From a checkpoint of a small transformer trained on Wikipedia.
Architecture: LayerNorm before each block, biases.
Training: a variant of SOAP for these matrices, 5279 steps.
Each number is 500 + 25 x the weight over the matrix's rms, rounded and kept within 0 to 999. Layers, rows and columns count from 0. Numbers have three digits each.

# layer 5 MLP down (transposed), 640x160, rms 0.176, rows 217-260, columns 0-159
490538521523479455554457482515486519526535506500517474500503440526551495430562525505505505511561500486497521496488514466543518558518512530481558543501494509514446496553501512495458501457474508524459540477506484473540529498455476499500422526518500525515505518518514517519518503491525471495537551534483483530468501450514502473499508470527521537477469486495519500478486495513481509515527497541498556493525436507491491468482479527457531479470525476513488437478485513489516501493481536
514506474520485506518517496533473533495501501539475477532500490543517484524511510477457534459469526530433493496481529476504522444480465513464442503515534496508506542535482495470484474486473481513446510488431498470536569487488491498499470498505540496460502516447481486435478484511511479527509502487500470559487431517522484488534497524475542521520462549454495490532542508503478516463496491503522489502489464487498496497464501507464504488470530489503515445500507521479507494522486507
490516490513478520495519494501529490512542495509511492510521506506507527480502514469493458482497476514464504506493451506469475477532498507485547470546485509503472548464516503517506527475538513504513500494472517476484508543516540477496483525546480477505472487520524524487480476489523510523496515492523484472469471534507502501514543513514528515470494520485514535499484503521487509487483515499483440475503501483450536512514515499494522471539506516507491490490521485485470462482528569
504498519506535517505472507550524490504511488532490475512468518456496496523495516544542512480509494505466495481469491498522471510519502526524517515529471488494502477483506500505495487476551484473509477443506479519493502512513470531498512488496477484508497492509524492456500492486448484493471510502478476497495489533503510504533483509529488500473507558514503501495492517479490480513499545537460511507511546493505485537524487482513503468512482484549499527492466521494536494489519524
493492483529535481454425499473494510508490568481509494521502534485523477490452439506535512532574517516489516496537457521522528527461525467525509462514468500497471499464485511504486500467493518551507514496520501468502472520542511525513458471433494478473534476506478571524465510464534536497454498538515483486548540486478495494491471504474492512489501445541541515506525480557521485483486512511488510499527544497477512513546506484538525510503523502467528486517484486531531495492473516
511470485513484511485503508483497495501486451473478515465558505515488455453537530482521537520499466483498519500517459499560462521463453552515458496513504456511484472542486468508501471488486506515501502525491495457528480485480506500498494468486474477484522481532560513500539522502521460496467497537502527501465523518523550521444487501450486467485497485499491526497522458488516494520492506473488537522532485493539527496504497528507504470515502508473521472481530452505494485500479520
493488475471482532497494497485509472476531477530481477515473467514506477475458471455474500539488483502478498542479522503457537534473468547526494503469488477511497490546524478515497496498489483533514450517460511461464478496495520497542445478543512449463489528501503480497504491500542495432507525517459516514507512498461501508516480506495522496504502495492534560480494469497491503498494513477473492497495505501488484500559479512536500537507506513467496512495498488496482504516465477
523499485550521520456492518507453545517574439463542507500528523479486528484488474498468464471486503456490534482519513553506565494523489532480524531499557514475521453529525474494526469514515471466501501505517486484556527493467504534529523485497473509498532498513462499534504438507475502522466505539549526512516463505480517490471483528502509461513497523474456540490539458462474521493491512494492525463519509475508510528514516496454476477499493511467526454480478517492535532508538497
514479497521501506498493503478510495478507485470487534508465530491528521490484533524499534509513548476485518503479516526498486527490490490463472456499504548488516495534512490538480487474479489508503532492466539527486485491502478527545483507491590478515488522458444486516499469513450527529512511475498532496530499460491532493500502551528480505495483530497487516560477488510518497540466534455515475493506519491523486524534508448486470496487487488499507437502483519494507507495479510
476505491536506537565526567507451479478468450493469499530480501474488480499467503501472558462518445518450491497532516470469499535440517487525498475528489563505501446536531493491516492467503499480476500489477474494485523537457470513512469474464498532513499522529500487496498454460504522469522525543500560478523517513484484490515526532496521484478516483536511500494545524492527496492529519456491477504525558498475496527537485479542485465501537504498518565473501522510470505475503499
539490483516483513508512497474529514506517457497507537472473470487482462486494537508499524497487577514477501515540530483466477520482489565516463493469521479502499505467521477489463507506487444508451491491481515527472538515495474507477498469487553473510501484512468483471496451520477501470519482522470544498532469460449491469550481513478505539477453515479490523494485522490470507491526514493495518465528497459471509495515452498504506501481493487508502478530479457484478481532516487
523533533522506487485500472541509541506494543507495492479486484526477528472520495487490479505502519483499483481500515502521477458512471511490493485550479480471468459518469515458536520495466496535536500495481467483484500517508506526512475512503480460519511483521510494492447567509492506499485495519486496524509513493527499502536479505528521483530513498514469485510475514495523515504483485436500482491496488472481498536521420502531490471458487474519521483492433508499439482489495515
463493507428474511484497497506490492478551498484476481495539508438503506517470467539536502506473544452513485515483523501508492534503491526464486498517507498486508560466549517499505525516514498528503520473518473492472477493513509513506527508494459501501500519509524461497541481473532485495520507547501502523514477501491525494492525479534497502478529500506501527519517513488489480487516468539539504578477518550505513483474542521497480511527491483526491492486476552475491518533522534
507493506476500506501495511457528504526501479489500511479475527465494557526529540494496529511491480479505490490505493543497501517510483548472493479468523502501505469501486544480505470507485475498533470520486499512522501487543501564520488512496479477524519462505519488461512494548483516523491509544503491470459506479513519535481560503480493477510515487468527518507517499502505522506523500519504451479479532515502520515518509510527501511520527481460495479521499483476520490477520510
519528567480464532493540505504503508512499518489469475520513501511542578516507448526525502497470504462507486524483511503491511475518483511494571468507553533470463522528474492535454460483492518500507497537509472507527440517490520490522488495498466530509504496544500481528493499504509507482508514513477486462566490508504471493506495490538471509493546497526484522507472520510496523499525464496486486558469523495502500501483540493500540529539481505478484511514476509463482537502530500
498509483493494567490519552511489543502470499532458561497475492514495536481479472508506575488488451453530536525542495507457550484466527560500480479491539478476485464522487487498522484492461508482494484492446552533483477516480469525482388478533508476468531458502489509488520506491518526452493471494487506454485514542477497511451502517521489484526510552480451498470518517525509527506501533478485475528521470513515529525518516499548516477476488469482458499524527516494516511538447525
502493507539491514522451510503496483469494475473497495472507508494516478505487472560482509517537526500502503504499501464508487558525521512484504502520494479493475464503475510513496525482490481537490514511481468510498505508484475500530475465438489484483526481466484496522494502484523474526538515484480444498488516457493480514480520503470505493527505515530488500530493497514508540524519445521500533470490498483478497486514507517513478486462494504478477485524481516470465504547517493
495510480508490535488520499445563485522506528463518511459491530518490466517480455534510475487494502531489504504524532486498481521484469486493508528506502479497525540522500483471479499548500469509491486459479522514537468507500517536497506507519486481462514514512496497508493495508537517514482502489506509482502492447516473535499521514494515482498485477508497521527494461523454496513502507499496496517510518485501543499522499495514513513514492493471520492520514490523489468495480504
535492528499468460483511486526511544502528479501456462483487486487507517505464469497519517496505535498512489504538542504550494507489534500477485537525501525502500488560493554495496486512520508457522516461499476492495477515506479505508469507511465490508523454492500461499487477451510528508499522516493488507526522485512435511471521526480493500482542535540509462462472459476487502528505464505443492503496475448475454523510483502476516549485504478574531529518487516474495472460543502
480492507522541474485497472521501464481555432517533512526539512523476437457525490512530460440509505490503492499498508458501505523483484478481511459488470478492509464514506479475468469490501520482523529525506520503492496490486511493490492479503484506518505510517510549471490463477476507447518507513495411502497502513486505506529499525512520501483469483470532465511502501487475488466508517474508498502491476505475488513498517460467516503493530458521472515541445488483493474483450509
507487474532491465482489455500560545505474453518496498524482534469493515552521534471439517466501551571509492457483490491533476509507469471492490524480564501542543521531494527475503471503470485543468434474513567513509510504460521477493488505494495472498454459536450514521441533512483489508503488531542493515542526476457480501475506494458493493480512495515572538549566523539446483459481481505480503495466540510492491543483533475516503489548497538504556462543473527474482498498484493
488502506514487456486509515463477516439505483476477534487547530505526446538513489476453529503515552498513499465525491481500481471490474526482508502482485497488494503523485488531535535523501513460520451524497512469538473522517496491490454508474495505506487485456517488506520480506547497527523470504512485489497503526475529508502502503504446514502496481518483471527523528530549474519526488533532500526483506537480474508503512513526472553467507501511463505497483515535459548436503495
506516461516494474538503452465484497482485455508483432497525518454483484498478484495527503487479490509480498491542483482474522487484486511455515513535502523431513474484530495491522450498511501474524475456471499481530488495517528524506524509524494530456499475542480484482506472504525508522483504536493494529502533487501499468501485491506517467493477514493499493481495533549492496541458528462457482503529468463517488510485485505493516450486494480486541532507526486491520509508518463
485513512456542558517467549511507509491497488492491499515501518491491479484510444486509519498483517507508525520488487505443483507518528460500556471517519530478493508499483476537463494526485543502508484451547505491464475466511511514514497534446548536479541490498487538567493513471536487518474533538502494520521504493482533464496528557469523489459503450495539495463476467540477527499531516540501479507498498478528525489440531514511477508524512523421485541479456454534504545498507498
491497481555520513551491521500480531504529518519526492492481477522520502495496488512507526528499502473505537526470506468532468490485504474528478498520479524535497533458464519479444525483511510462453507505504505520485443503444497535515459502473532480487482499483472497537495510503493530472494534474520502471487504539531563487531499528505485488485477534505470485545526477478459521477460490455478485464494531486535463540536523499519482504507485472524481509469468494486539532505528494
475498533477514526491511502464452510537538527506480450474512457448457527492511475489494525505483483469498511526503498459497494495523493460521454499539504494478530505511510497518471529483497494493510495492492490476533536472480466564487485464479485543478500551488491502473495495490488514490477498521495497484531483497442511457446519487479469525487487472501503498508516521485529527452462469466517517532507566526497511540521501493539504481509508501536507468552483524513562495505494517
542501511497505481518487508497492523499522462554477509523516523525503458485513534482508529483535489482470488529497518478499522533466523516535502484520444513535504508543477485519517519514509503448492522522517505515464502532510496497500509521482470484487511500495480497520505483508526500511485461488493510502517523509485480531501456503522482499522470523514466504513483521488467530504541487505499490467436546477532467453474519496517509505496475496543511498507487473508445495543516528
537505523473514482496481470502487497552488525474536488511483522490497548529472497485532544461529486495526487492441528495535488456493496525487487540500479496475507500489519505478534469519490518479467493485551516511513470481498507525539545486473483491519451499519508504467469494512518499461487486475497536544505460508499486472518507454509526493547468533485475471494497511523496507499519485557476474472417463503499467473489441515499490445494476501509496543522502514468471535465495536
535487539509459509479568527563472529442513495531509502482528492514471479498512441488488469511490482492512541493472484528481519505517486503504540466503502512504477518480493439483446454537516467499502500493476529482466523530480499466476490496482507479473474475552463478527526526473565509536478511485500539498496511523520495487504476513510452500493487447556479500453486493523517525496470498534477529545486461527480509427469512531515469556505469460552475550522519508474480505481522535
518495525497474531551486472488473471535507522506531461534504509499494498465501486510525490555501488487504484497509475486519519469498500515500549508514485509494483527500529459514531463514502489496458459435514520482491487496495495447488480513529486489509492515515513462528503484490493508481531498502488491530496519519483487560487551530499508504492493504494500527523499522481497512514536509460474501465513485498477512460522488485474480496529467462482497484501486492522521474470459520
507505517487505534513510497509498491499513485498458494482506448539490522537483492477564475509496515534470511486484490494503495483512471494517503539455483504536474485477503487489457445541519498518519482495524513534483498545510491559448509554502539495527495490529544492496547481513492466476451498488462500510470474515493482517514503504528464501551510489468507534516496547500496529512533498496469469480495560543492468520536496549526540469490476452504492454485452471502534498506475490
500468433480504536503476493506528510465473459465507460517482522519482466523510533518474495475491505556485476504515515486443513459508467507543520479491509516514514499468516465513513504536496479491479526531500472507524508531522501521505490478541512494509459469515514509499488515501488481495500462509484517476490484507518502481520529468514516500473505474473526513546514492522525459509487475526521504478502497483531531463514511519494504512468442457473510529478478512502515525493471505
447479502522501469500476469523524481497497483462515485522506454473503477521520481521468499503510519488485505497513505502505473508528537497497529502490469517492448450542493547479539522484519509468514482482480465449484495522455513461547484529530503498452505483523517489519534495487480490494536506496519490519488523499500488476532511535510509491478489509520458523506535480498449495476560533533431438554492544473531481462502510540498499498443456490475561523457506491538579492514502494
497533533476481506490482504470454459524546491500488504498531477492520424516507505454543504507501516494522508505508530479523516482497498514478511459483545500468477512535531479509538488515490500494456469483540485495500461489462488422449459466467416476502523477513486484433498505519567521485493491497474502518539470505546507474490462495516496463512494514466492498527469500466501526518530493484532495486448517522527501465473443524500479514438535453518509526508504480501521551506499496
513517470469496519495554483516512457537516527444482434494529502518456482539475531556507493486480561481489476511495418501485474506535441467528434536514489523519476492524446563500467512498522514507505497479453519504475494492488471509462529489501459498471452482535505486492453574450553522525512494507486464512484527526499486524520550479516465482477552473514473499549483534487476485474485512496492531519568515465526494531482469548514504502504511529478557497537549505492510423496504506
511505488499515506523521533515487482495532529453493520483511469521491486514468510477507472496476519458478543522478501512487504521524474528512522509488506505476516492482489551513515499514518487506480542493472518539535492497501532582480504503514539518481479518508472506512543525492516531520490492527502511524522532524487522483509491515470527493516482495480514509518457525499500502500534477518518481459537504493494499514488501500513483479522520483518501495492500510530499540489509525
524504499471496495492455492501454500499473502445516494535480543474501519480471539489505499464484544515511519467480540480482457514508483476516508553519459519480543513461495489525512493499526504454477455488506501531490513510519494513472486495483485490523499466501535466474535513470492496504439460453522469489494519474532478491489526471495532524463493565536484454552451533494501506491466534546493522521500440477516475503504488554479525510476460515528520525518461541519524457515501528
508508514494474469518471509489468466451503525484496491487553463486520523508525464497493515469514514485486492489540504462490469459476526495517473506515481463472505506508476485488533541493465475485501512549503498528533503480480463546509474517472501513523513505488509486478501490510508475488531507478509486464506535460453545506478513517482499484482490489514491492513526512523488552493518510483491480516496490530527515489507467477516451458512490471506526437516493521533509483530511537
544453522516519507494495516483518519481487514501500526485497517534509492489477549500541508538490524512517496484516511507488520500512504533465506513479468512510468497532491539526498503491482509519489493520506536452515507498547477527519510481497520486478496508529517515477506509511486491478497504539510512461521526528498475493473484482502463501483493510519507476495500517532512525466527485506506523538518507514475495482463490485500466461510499509484513489493504533493485522489532461
491515487520477506521516519504526510508481483446531507494516523488504550556514507464464490476502472484536541456491498528526474503487502514476461521490482518520498536509513505529494469521474502529487496480498555495495486480475537471496542503454490501525532534477468517529516495477540471483476484522503505481506514447444495539469456482535452519471504479517482522468505484528518504475568464522524507459483507501527503500495519480498481516507466489447497456503490511435461534487535493
513506494444517489462509474504485501505500532488471502507503486493482529505527494488491491558502491501505520493527509468489538511491502521473501499462512494494492549498483501518480540499484491476504485483506494497461474509518476491505532468454530534474535496504512491509491484480535491491511489516512482511523498534481511498480497530501512500505489490512527482500498486517547511469456462513507511494471478504506539483521477483502512523517507502511485490501515486500502492518495445
481521485485493464508498452503485463518527502493462465497475523506463514496505483486488516516485577479511478505523511527530502531519444471491506499479475458428484517569478474517464481534488489529507430517510516485495502510468551485499515531504509486498479523501445513491485486502510490531532494466439503444513544462536491505442461454484499456484488504504498510481478543490514449509519490491494479529491510527475501481524511461491514528555499521530495544562522526514543524528550493
484484536531475516490457485456504481453442520450527489524526482515499506461502549533432475489514526488494503466471543487487512526525467536475529489507544477545480472499483522460507497455515474500482492494444531495462506491506483503491516484543455516523522492518516501497563449534511438499490512501473475494465488536564502515484512521494548488548490487476525494488492444492490479448503433489432551528528531450524494483521528498480529493503463531461517523492519505515516482550502444
515470440511486514526463524509479474504503482510511497503525493500537521513507458538472534486485511518489538523485464479523458463546439473514459490505506558518486505558475492506485500532535499484511478499502502532464543480465510450468511518521504499484524504505495495476505485487486485524501466509479474481499531521522516454483508513513448514524520484471516516506532481522501517450492503487540506498500524456513511469525503499520484521502498482441524519411545477535504530471517495
# layer 5 MLP up, 640x160, rms 0.175, rows 218-261, columns 0-159
503488483477517507546467523499516513485498530475489468506444491500545547485502515503523479430483508507489506505521452533493483519512523502470526493531509500534569502537501490470472538481503496489488423500482486488469514546530537483497506506525504508471488529524492519495507480495496494521490488492462558489469482472517476476483523492417526500515488507514504534476486521507487528462470466553462517503509493535531499501531500477559517516488540520489491470498452487544490523522529527
504471498508523541515514505504473508499440491512501474503508480505516454499474435539498517488495494481522496496504522500518503496516484492521486512455509497533487514478502486480478508495493507542474483506471540476508507473460527484496548480474504470503496512484480513495510511446491510499509515501487532505519488536476516527529521486489501479483461484540493503485491532463517469531483497496523497491505524500503542484485471525519463491503517532557519509507479459518486491500470512
479493523489473518498547518481500547498493488550474540485550461583499477511530511487475510482499484486447495510508502509481513497488525505517486508475516462491571508531519518513475530494494517440499515542497479517497512474477535509510468520496532511493493479540478477503476476503500499509509489487513515522511498495502502527451501490488504519472500503508481519479479472533510540508483487471449512535528515482517478508485473485495502501525540545524495524500507470501514507560472493
522471484494488461508495533495511500504473465517487488494499483497507470491506459504522515531482470528516500491483538520494473480449496502455485502494467549540481571491512469497465478494549502518495526460491524501515477458465516490508469457539488499517458479496528508515490508482477479520479541476518529545448488518476495438509505503497476533473529498493523547516486522503495478515472495504508473542568498485499519499481522535494568461513532476490517532522518500539509530483483518
501484500496511503469477467522458489504519463534567482575508519498560517535462447518522492500461522486495486481480497481486517487516477508497516472529480527470461493498523492534477513500486500506513504528557530510478519470529502499489492535512494483505477540492472493472492461494528514513489466545493535481464506523497479472530490507478472522509519533481491503504499506480485545497484512525504569490472534470538485511518450539484506536508500523477500535479484516508480469498506441
477474543488462481482486428503499549480489533502531538461549479527491475511479529489480468544484511491496482498474520491501539471502547485495487449529511500528513549491529440493508487501530515502542502472498492547491462512485507481579520526496518501504493505537517487466502472540449505515477498498485493484510478511487512469467466506477527515491520491481507504490485512477501513467477497467494468507526535549517482493535499504470515484479518486486493507481543503506493477463500516
501428519490462485547527534507492508519516509501512534465506468515490469532506484494522476446497486516491521521528492477455495488505542527477475463496488475491509494482496471514495504489466510479494521539521516518486549479495498484517524527557478461503498537466499516452508477496472484542526497496515499480507529532523525537527490564534464455512461481508505503562513527465487478453487503466508531520564500517509560496500465514515501470492498518541487472513512509488546535556477497
509489495495512542503511522469520480554516457540469516445488529477453505544506489489527464511511496512520491501442516499504486464459490491488481532483508531482486476508528500495503471542471505515496457495480505505505503508526536526500539463480518505507507495447475472510472494476481490476533491515486504545542508501433450512465487518519523478519548495507508501489496495520481448494464501513483518501514462499516483502467470511480496511479519477517472546499477494452520518477520497
552447494459519501540520486513486517490512547516528489491463493481491498548540485528536526494551508527459548467483498510490490470496500489485504477474552499501511502506517492480469469507503546520493534499470498486545467489513515500534488519475471496476531486494503442501487502504468520519500493513516441480461506516481473490549514470483495469498475532503502532512527499507500479499501517531498566480505497511514510505476517489521542522436470478442448441512461484506526461507537488
464505545459498465515572461502471455454538457519500471503461542483511543528551470531525509496524466507542479476505474495525509480488483470511481496489525518495495499540493485556527506462518512522480486515508517500490491515532532520531497521480503505483511513469537523520472457462515527465504538499482465454506498495485525477508526529522492478467530485494516510474517487498495521471530493502541508495510475462469504535514544464474521512492456496487488496506478481492459496463521453
502480522514472507505493522507504466489511493500506487476493507490544486534515476529467507511510504482474511527510500465493535482513516477448519480514506502493446499478506496534468523485540502498513495500483451496527516514524504486509523479470514519528486522510471529470496454453479482520476509490475500480525468511505485542489511512501518530515521486468477491499495531490526498557460554551526537487502503508512543520500488493489475504500531489474476480500528460509465454488496483
527545532486464505473508521542506476510519516493468461413441512524529465520473538467503502533535474453526511513504517500529512545524522472517463518501513492489503507507490455519527494487559473506483459530483546497516467473521518516485495492516503502503493481480490521483471464513539473494519467481517561504441438500461495502524505488488500519480494508520516478518479559498518473516470532532473557501459484515491493484519509493529500475507505460486512508474521473478551502482510516
531494464505494483545551480525539522509503503512485486514424477551431477520479486491509507550490529526476490444484540472508547522512460523483514476519517477592502491530488525506493494474526534499517488517503489490501493507493495494500502539494543457471499544456528506512498464525470472500487467507484474498483526516515504520518495496493542458461510517483497511445501494472484489500495510493509517517515482455541491498503506474475482483509476458499470495504502503518520485519465489
486508478538448462508522489524470485460455509510532482532518489545495494471471514519504534481497496550503435480515509491513515507496542528519451516491467510484499516525495509520517509503503519460460492496488488512518538492487538483456486475510531514518466486544516500509497497486559480544451493465533490441480499478504462491506509474498515495478510501547551466553493470516512520473521535477501529519529485535493472503507492535490581488466506539487517532445524504553512489486507456
482477522460506535479471473503514497534474515519473493506538478497452510507499520499510481547514515506544496516462526516526530488496557495509534533505522465489479467531522469462525531529527467510466483511512569554490485501490494486486476490454504468544539497509479535506530557497543487475505529481512511504518501485452477488493520473473488490467525490549525466511518450469469492466480514566463543520501464505464508465539465517519502488477490479449483502496483480521555490567564525
481448519497458456491551462440486475496507519476504498542499465508515510523479501463520464493488503504489510479490519457496477515492523538502513501506476576492494510525519501470503489503485523520495487511541494479511449503547487536516489470480546533520477531481459473536448548496489495507525508514460485480490510489489531567485475475459494449517472460468558527486511522532508513469514495458465539505473513504496505487488519523483482542486495506497509516437458538514494510556494497
491519475491496459504527494564497514501486516471476513525501508485485506507503504488502494493468491536476499475515496477492509530501484463494483470508508520485538532541507527531451497484550484514483508493515452487436500538496474502501513499494507488519476507524489489545515513494486466510499469512509524495475500472497502510500493452487495534544467521488480509484514531476511473529540534513510506475562480447477523505514535519506472488525509515506506528468492534476483464517505494
509456562539536511495510539518523492494514488528493486499501551507470546521409497498507469523499509541472489494472495504484521538482534533498494527531520531455504513471504462512466532474482516483488476526490499465494510495541515486478537489501490481486524518512524524517486537485494521526525496511511445481454475525502515504483470533507496520481498500538510513492498490534513481513495523442519517547468507485489518535533512498507521508491510454524509517495520511437499488499482565
464435499468542479521513528520507499475468487530521504480484460515480539538486518506484515526496521521536464509532526499475483468486546509475498511498507496515491521512494493492506529477512473480499481500482494523488538454516497488531522509486534511496492454493495473499562493500461461525494514443492548491549486498506473510496490513521538436536482509526526506486489516521502484535503435484454499546519469524529479502524516515518477524483499504483549498480500484483494525478514519
520485538532513513526516456492488499509483541507539508516498454457522498550561512523453467441524488495419459485549489483474513486517515484522468496539491528496487460576503538475492483454474474551479463488496520457494514545509510494456485513479503496518493472541456531522448500507510477441483468502517493519455534472502538514524489484536488500512511499529480456546495551469492494471539545496513514496478534490509529544453479524472494452523542511498513484522507451543524499522550486
477503529519516471490529464479492498478568467470468497502497483497493492501484458498498540518470472483506525524538527530523528488472517482494478523515527530444496461503521456520466522464484513511470531428513523481516540509550486497474526493521529517507511502499460525500492486463497504538558476533505524499482476472514493474516473513505493468524502503551522511463506490510476513494505490484465552476509479507510560516533494504467489509493479513472457506428511484516496480528533500
479502543486500480498485530519531493514486527484503488506515490549543539518450516517514499501563477494471507492537468516484474509476500511476457490499537494509490515516498535501475544501482468554487502546480495519480479474470480513547460510487518485500496554468495492527530484508465515438520511462482493481493516468535518544499534539491480531517476507500506468512548486506483499505485452524509526468511476516473502520533489476486438538507515509476493452494506501532543448484491521
500502509487450464530515510487461488497515523522510454463482491462463493528515451486479515505484473430518553496521479501564550492552484460501479540526482498501490477482519512511577522487505506526525516473518510490517464538491471498507517480480486495509491444490496502533510523533487521505478521512509519531490505520478454486476475496506486438496509455487523501487513495469514547535520526486512465509516458552462481488459528491498465469490467474531511501496519535475487444504536511
470471471556468497554505478518469518537494515497471521499502532527523495432486459488492497462513501492517479531517470520402506506465516511536470496531488536435451509508491529499510479453526498509500489515522508520523499508504509427501441489496511480471511519503527501534505492484485523519469515475533531514487491549498460521471488480465457489468476548521445506516512536501510503496512523504504565482503496495555498538529536530472504474561489494495482470483505515511509501564469504
478525479504500490530500493454516493531504509523513502497503556506478512498494509499482502475469474455531495487504517526513513561512503513499534495501471451503490444488507528498545492489522537483508496477539500479500503504509529503474490482530548466501489501491477502471488492499507515556484481480548485477450483503521492533499493471498501511502499517496513500505479510521506522557519492528487486478491493506547511517545526526488496549466520513440508492453482458473492492498482471
498453429464471491516505520525501480531525500518546495482488506484515503512517454498500507495477489495512480503529530487502481551492533480504467488527525502518509500464500528523523486499494471512477449512510458510523501485498528500477464481527499503526501513502520489524479506497491456488495523500547487514486524470503496482518492528486538498484509476504500466507494491477490505527496498459487524517549473504515473501471484455483490487525530497504493485470509516485481490521532486
508494476512520526531568514480552482476497543519518491515465519461494493452519487520488502500495502489493496517500544498474518450511528477476519490499500461497435477494491499471474476503491506524559461479507519510453482493553501467483549481462509469513468479509531481451492496486458523534461494491505477490432458515513481515548469506484499519490517523495494503458497550528526502497484540530534560540481519500454543507515538474519479449495446507480538517488515511479517506503506532
487485473506508491472539503491432541503510535459543482498483500529515489460520524472511501497488458528475461496520521492526435496558465489542493530550477487546472496533507440482486526481559509527535457505459476485498512543473514497513497487440491470480423490511523497502480488542514458530509488515448514495479505500488485566521561464491464478511545486522506551543474508504468504452466443514496544517503576531527490557482475491502482493509518504454455502501531512525508541504514532
457463497472533498463509499497508483500487468513452520517453500497531470506498464485548490472485495496540496493487513522483487502516498515522469503515493507488460496477482487510481492519486504445529486525523506494521491518497538502543523497539493505485491502483490522517479503490541540492481498506467514507489489516501488464513497549512505517518494487530471472480506508523497490500510487529521537518504489472455520503467509527491508498487543489526500499502498482450486498519500478
450506542491470525475472471498498454486495504515464460493543492497473492467476444534514522491539475438489515472506483495498500500462472473504513500554500477494530495534522537497497536478511507513533514450478481497443528534470509495492510502494513479511500485540506518436473515495476509500518530482499485508492522514516465464479477500497494514466471540501475499484520500525523503487451510527498535534507519506477503468479530507490512493554482521486509510507570522540499539508507474
481515540473489495516459497514453475540550485536491478516482491491474522479516503507527474535512501515498510512505535489497520507501535466492537484516486521511537519476484495479496460507500502480525518488523492503539537520497537501470541555443480516518501503520486475530465493483532492508483498515549483514489453481504490525499495476504493514498492493512464504503499488465512482465507482512491474476527516485505504518527518474463495488480493461470487512537482475493477512523485482
464513532507509485546473510552518543471466512482491509518523499529468493479496466513471509501519463451478487490522523512517495479526511507490517476511559447512529525523493513500512486504466515539491504523504531525469486516549475488503528481482477480487494548525500476473507530491465505461530476438472480539498483507505525471495576527459538492524445504503545495477468526528542528524457478516484489477503521477484490472467466514514491467505527477541472483485462514529489503493483490
519483507510484491526487471504497528525454514520527507515486496490506529502547476564455470527499519470458511508508515434507527484496458478498521490543553493459489501514528488473459536532534500497455505497495518496482487517504499464526485478521471466493537489499533513509505585530471506517456454517496478526514535513526508536478498507493479489496456542536495447485501512571518479518511525428485471540503527467494497537507472471480495516476518514487482460469494463463475466550461510
512494496514518554494518499485498514481488544538482475477553514464474503478475542523503456487495476507461522471515482535474527513526514451550495501487504490546419471467501503524521549513481498538545520499450486543530483569482482495515526468513479493482475458563471509524481469481476488533458463467503470482501538498484527441538465499476463474505518496505528514498476489530488459507509479475498502482529485488538517506509560468488478493468491532507509452559566478506500514554488512
486478513521507540497522530502495497517486477491472517522548492476494492494515514531493498427538475500464481497499502468467498503489512520523461516495541466518469468491481505488471481477569523492459483532444517513497481529516520588486524488466502481472491486489482524496510495483452478509513485470487486523478521525529496516514517499514538491449489463500476453490498493535486498485514491477516506538477510490494523480467533515481521484521479497552458530495471532500533533520509516
507539529498532510505510504490496495500511501498566514470536504464525490500516515453495488504455515531511506494512546486499519487444495495516467495461494478473502464458457526466496483501500534494511459483518451542504492488538507458480515484533481531491470489529455473546501523498524484564486480531510501513510542510554505473537501487491472487491436474519523512528503509503480490472488487512479530534552484557557476471486508508439489565510452520478527511471497499485512491525499480
480524511541528516447536515484480520549512486507496498500534511522469521507506514493482528521498510513477469503528473467447494517501535493528459467470477506525467542512511470526499493464478514503480514511516481482503526486477555469466504531484489516503502520518518512478488463518460524505506476478541510450488481497491502503514468497509488504484498515506474493542523454509516480498488456483492534494538481527458498470533495515459474514474474501511492519460474504517471468546471500
509480518479512510495490506481489500503522461465530493540510470532461533527478486528532483514492495490510522469483542479524480539474493457502498523509555508523499479488493528517485545481474488468522464496543537507476495552505547520486485549477506490466506501491491523520535510466494497499500487495547511517522540512533511502474549467475499494522507451525478493502493463568508460505526517528552484514491491500494496483533462483494515522526528535481501539488508512482507482467467505
474535504507509462513518543517446474497499511513484480467509510474496503504524467522476549456495500555529510475517507568500494482489524487503480510504451510483491470468511475530489476495477500493498450515560503470478519480471486495477533488495519480494508568528482496452518514509494509501531466511461499538473483556508512487540485493529524512496509480499542481488487500476499510535521554483475496529479565556484562546536485427515521477498526460468485474445432481521487482480468496
538492439494519520476521497547495493504477517503528510509492516505512520504553457478479523501487505502490463495477549505531487450499493476495483501473495517511520499511515540479448506503477494516478497488514493503474514507484495490466490479516494486490491521503518534516480533508510503507535502486485504512474507497520495502477500496498513530487475520488479499503499513525505517496509503531501492476472491493517529484499510491520494494498483474483508472482526519446526510537495527
463504488450441516491512490492520501538504479489520531479530533488470450478529497507485533504457492507528468482477553531486505450498508497507513479501502555518491501502526507495525502485532488455503465515520511470529491495458516489500496500533479504557504486489499504506485498493511489527444485430528461509495507535497528503521516520498539520489517549506478459525477507462554479477476496519496461484488521499510499515484499562504497522522493466478476557474460465471504474494466541
501460470493503512487493505486546510522477517551510491492480557491493550528500525524499507553537512511547492485498477459518495485497489449494532525525502483474515518536472485495485545507488445475486513457484453504508527469466468506491511463497506453512492505499482457489507519443466489519526461448543480511494497516502454470491531537502527493510478517485460471499499516473474474552476541461484492513475524551493565498508530521489505532528491483529539524470495477482479505499489487
507469528527461446536490465506499531487512476516525509471487527524505475495514471462519508458529513467504495504487503486497495471490494495540507506465524544519480494529527472500462536472549523476504507474484492495495497536493524490489506480472496528450509525484517490534526464486510499505521477479512510531501530493473477488475508498494482558510511531501456497517527524531548580497500466501527492525500479505524521535504461514481511528514490472512514494487461464536468508502545556
520509519488522523518549472509516527485546529468530546516470494485541523517509490514500483519467481473482525488460493515505525492517521485525503513476535503475520501491510456481535506477489517532469500501450519541469525496515549519506472549501500475498511467486482493530448471448476478493510523498474505478520503503479484489501518499497451477482487512509456497527549454525498503436440504523479463499466549531502498466467488490491481567524494468438526496515459495528515462486507470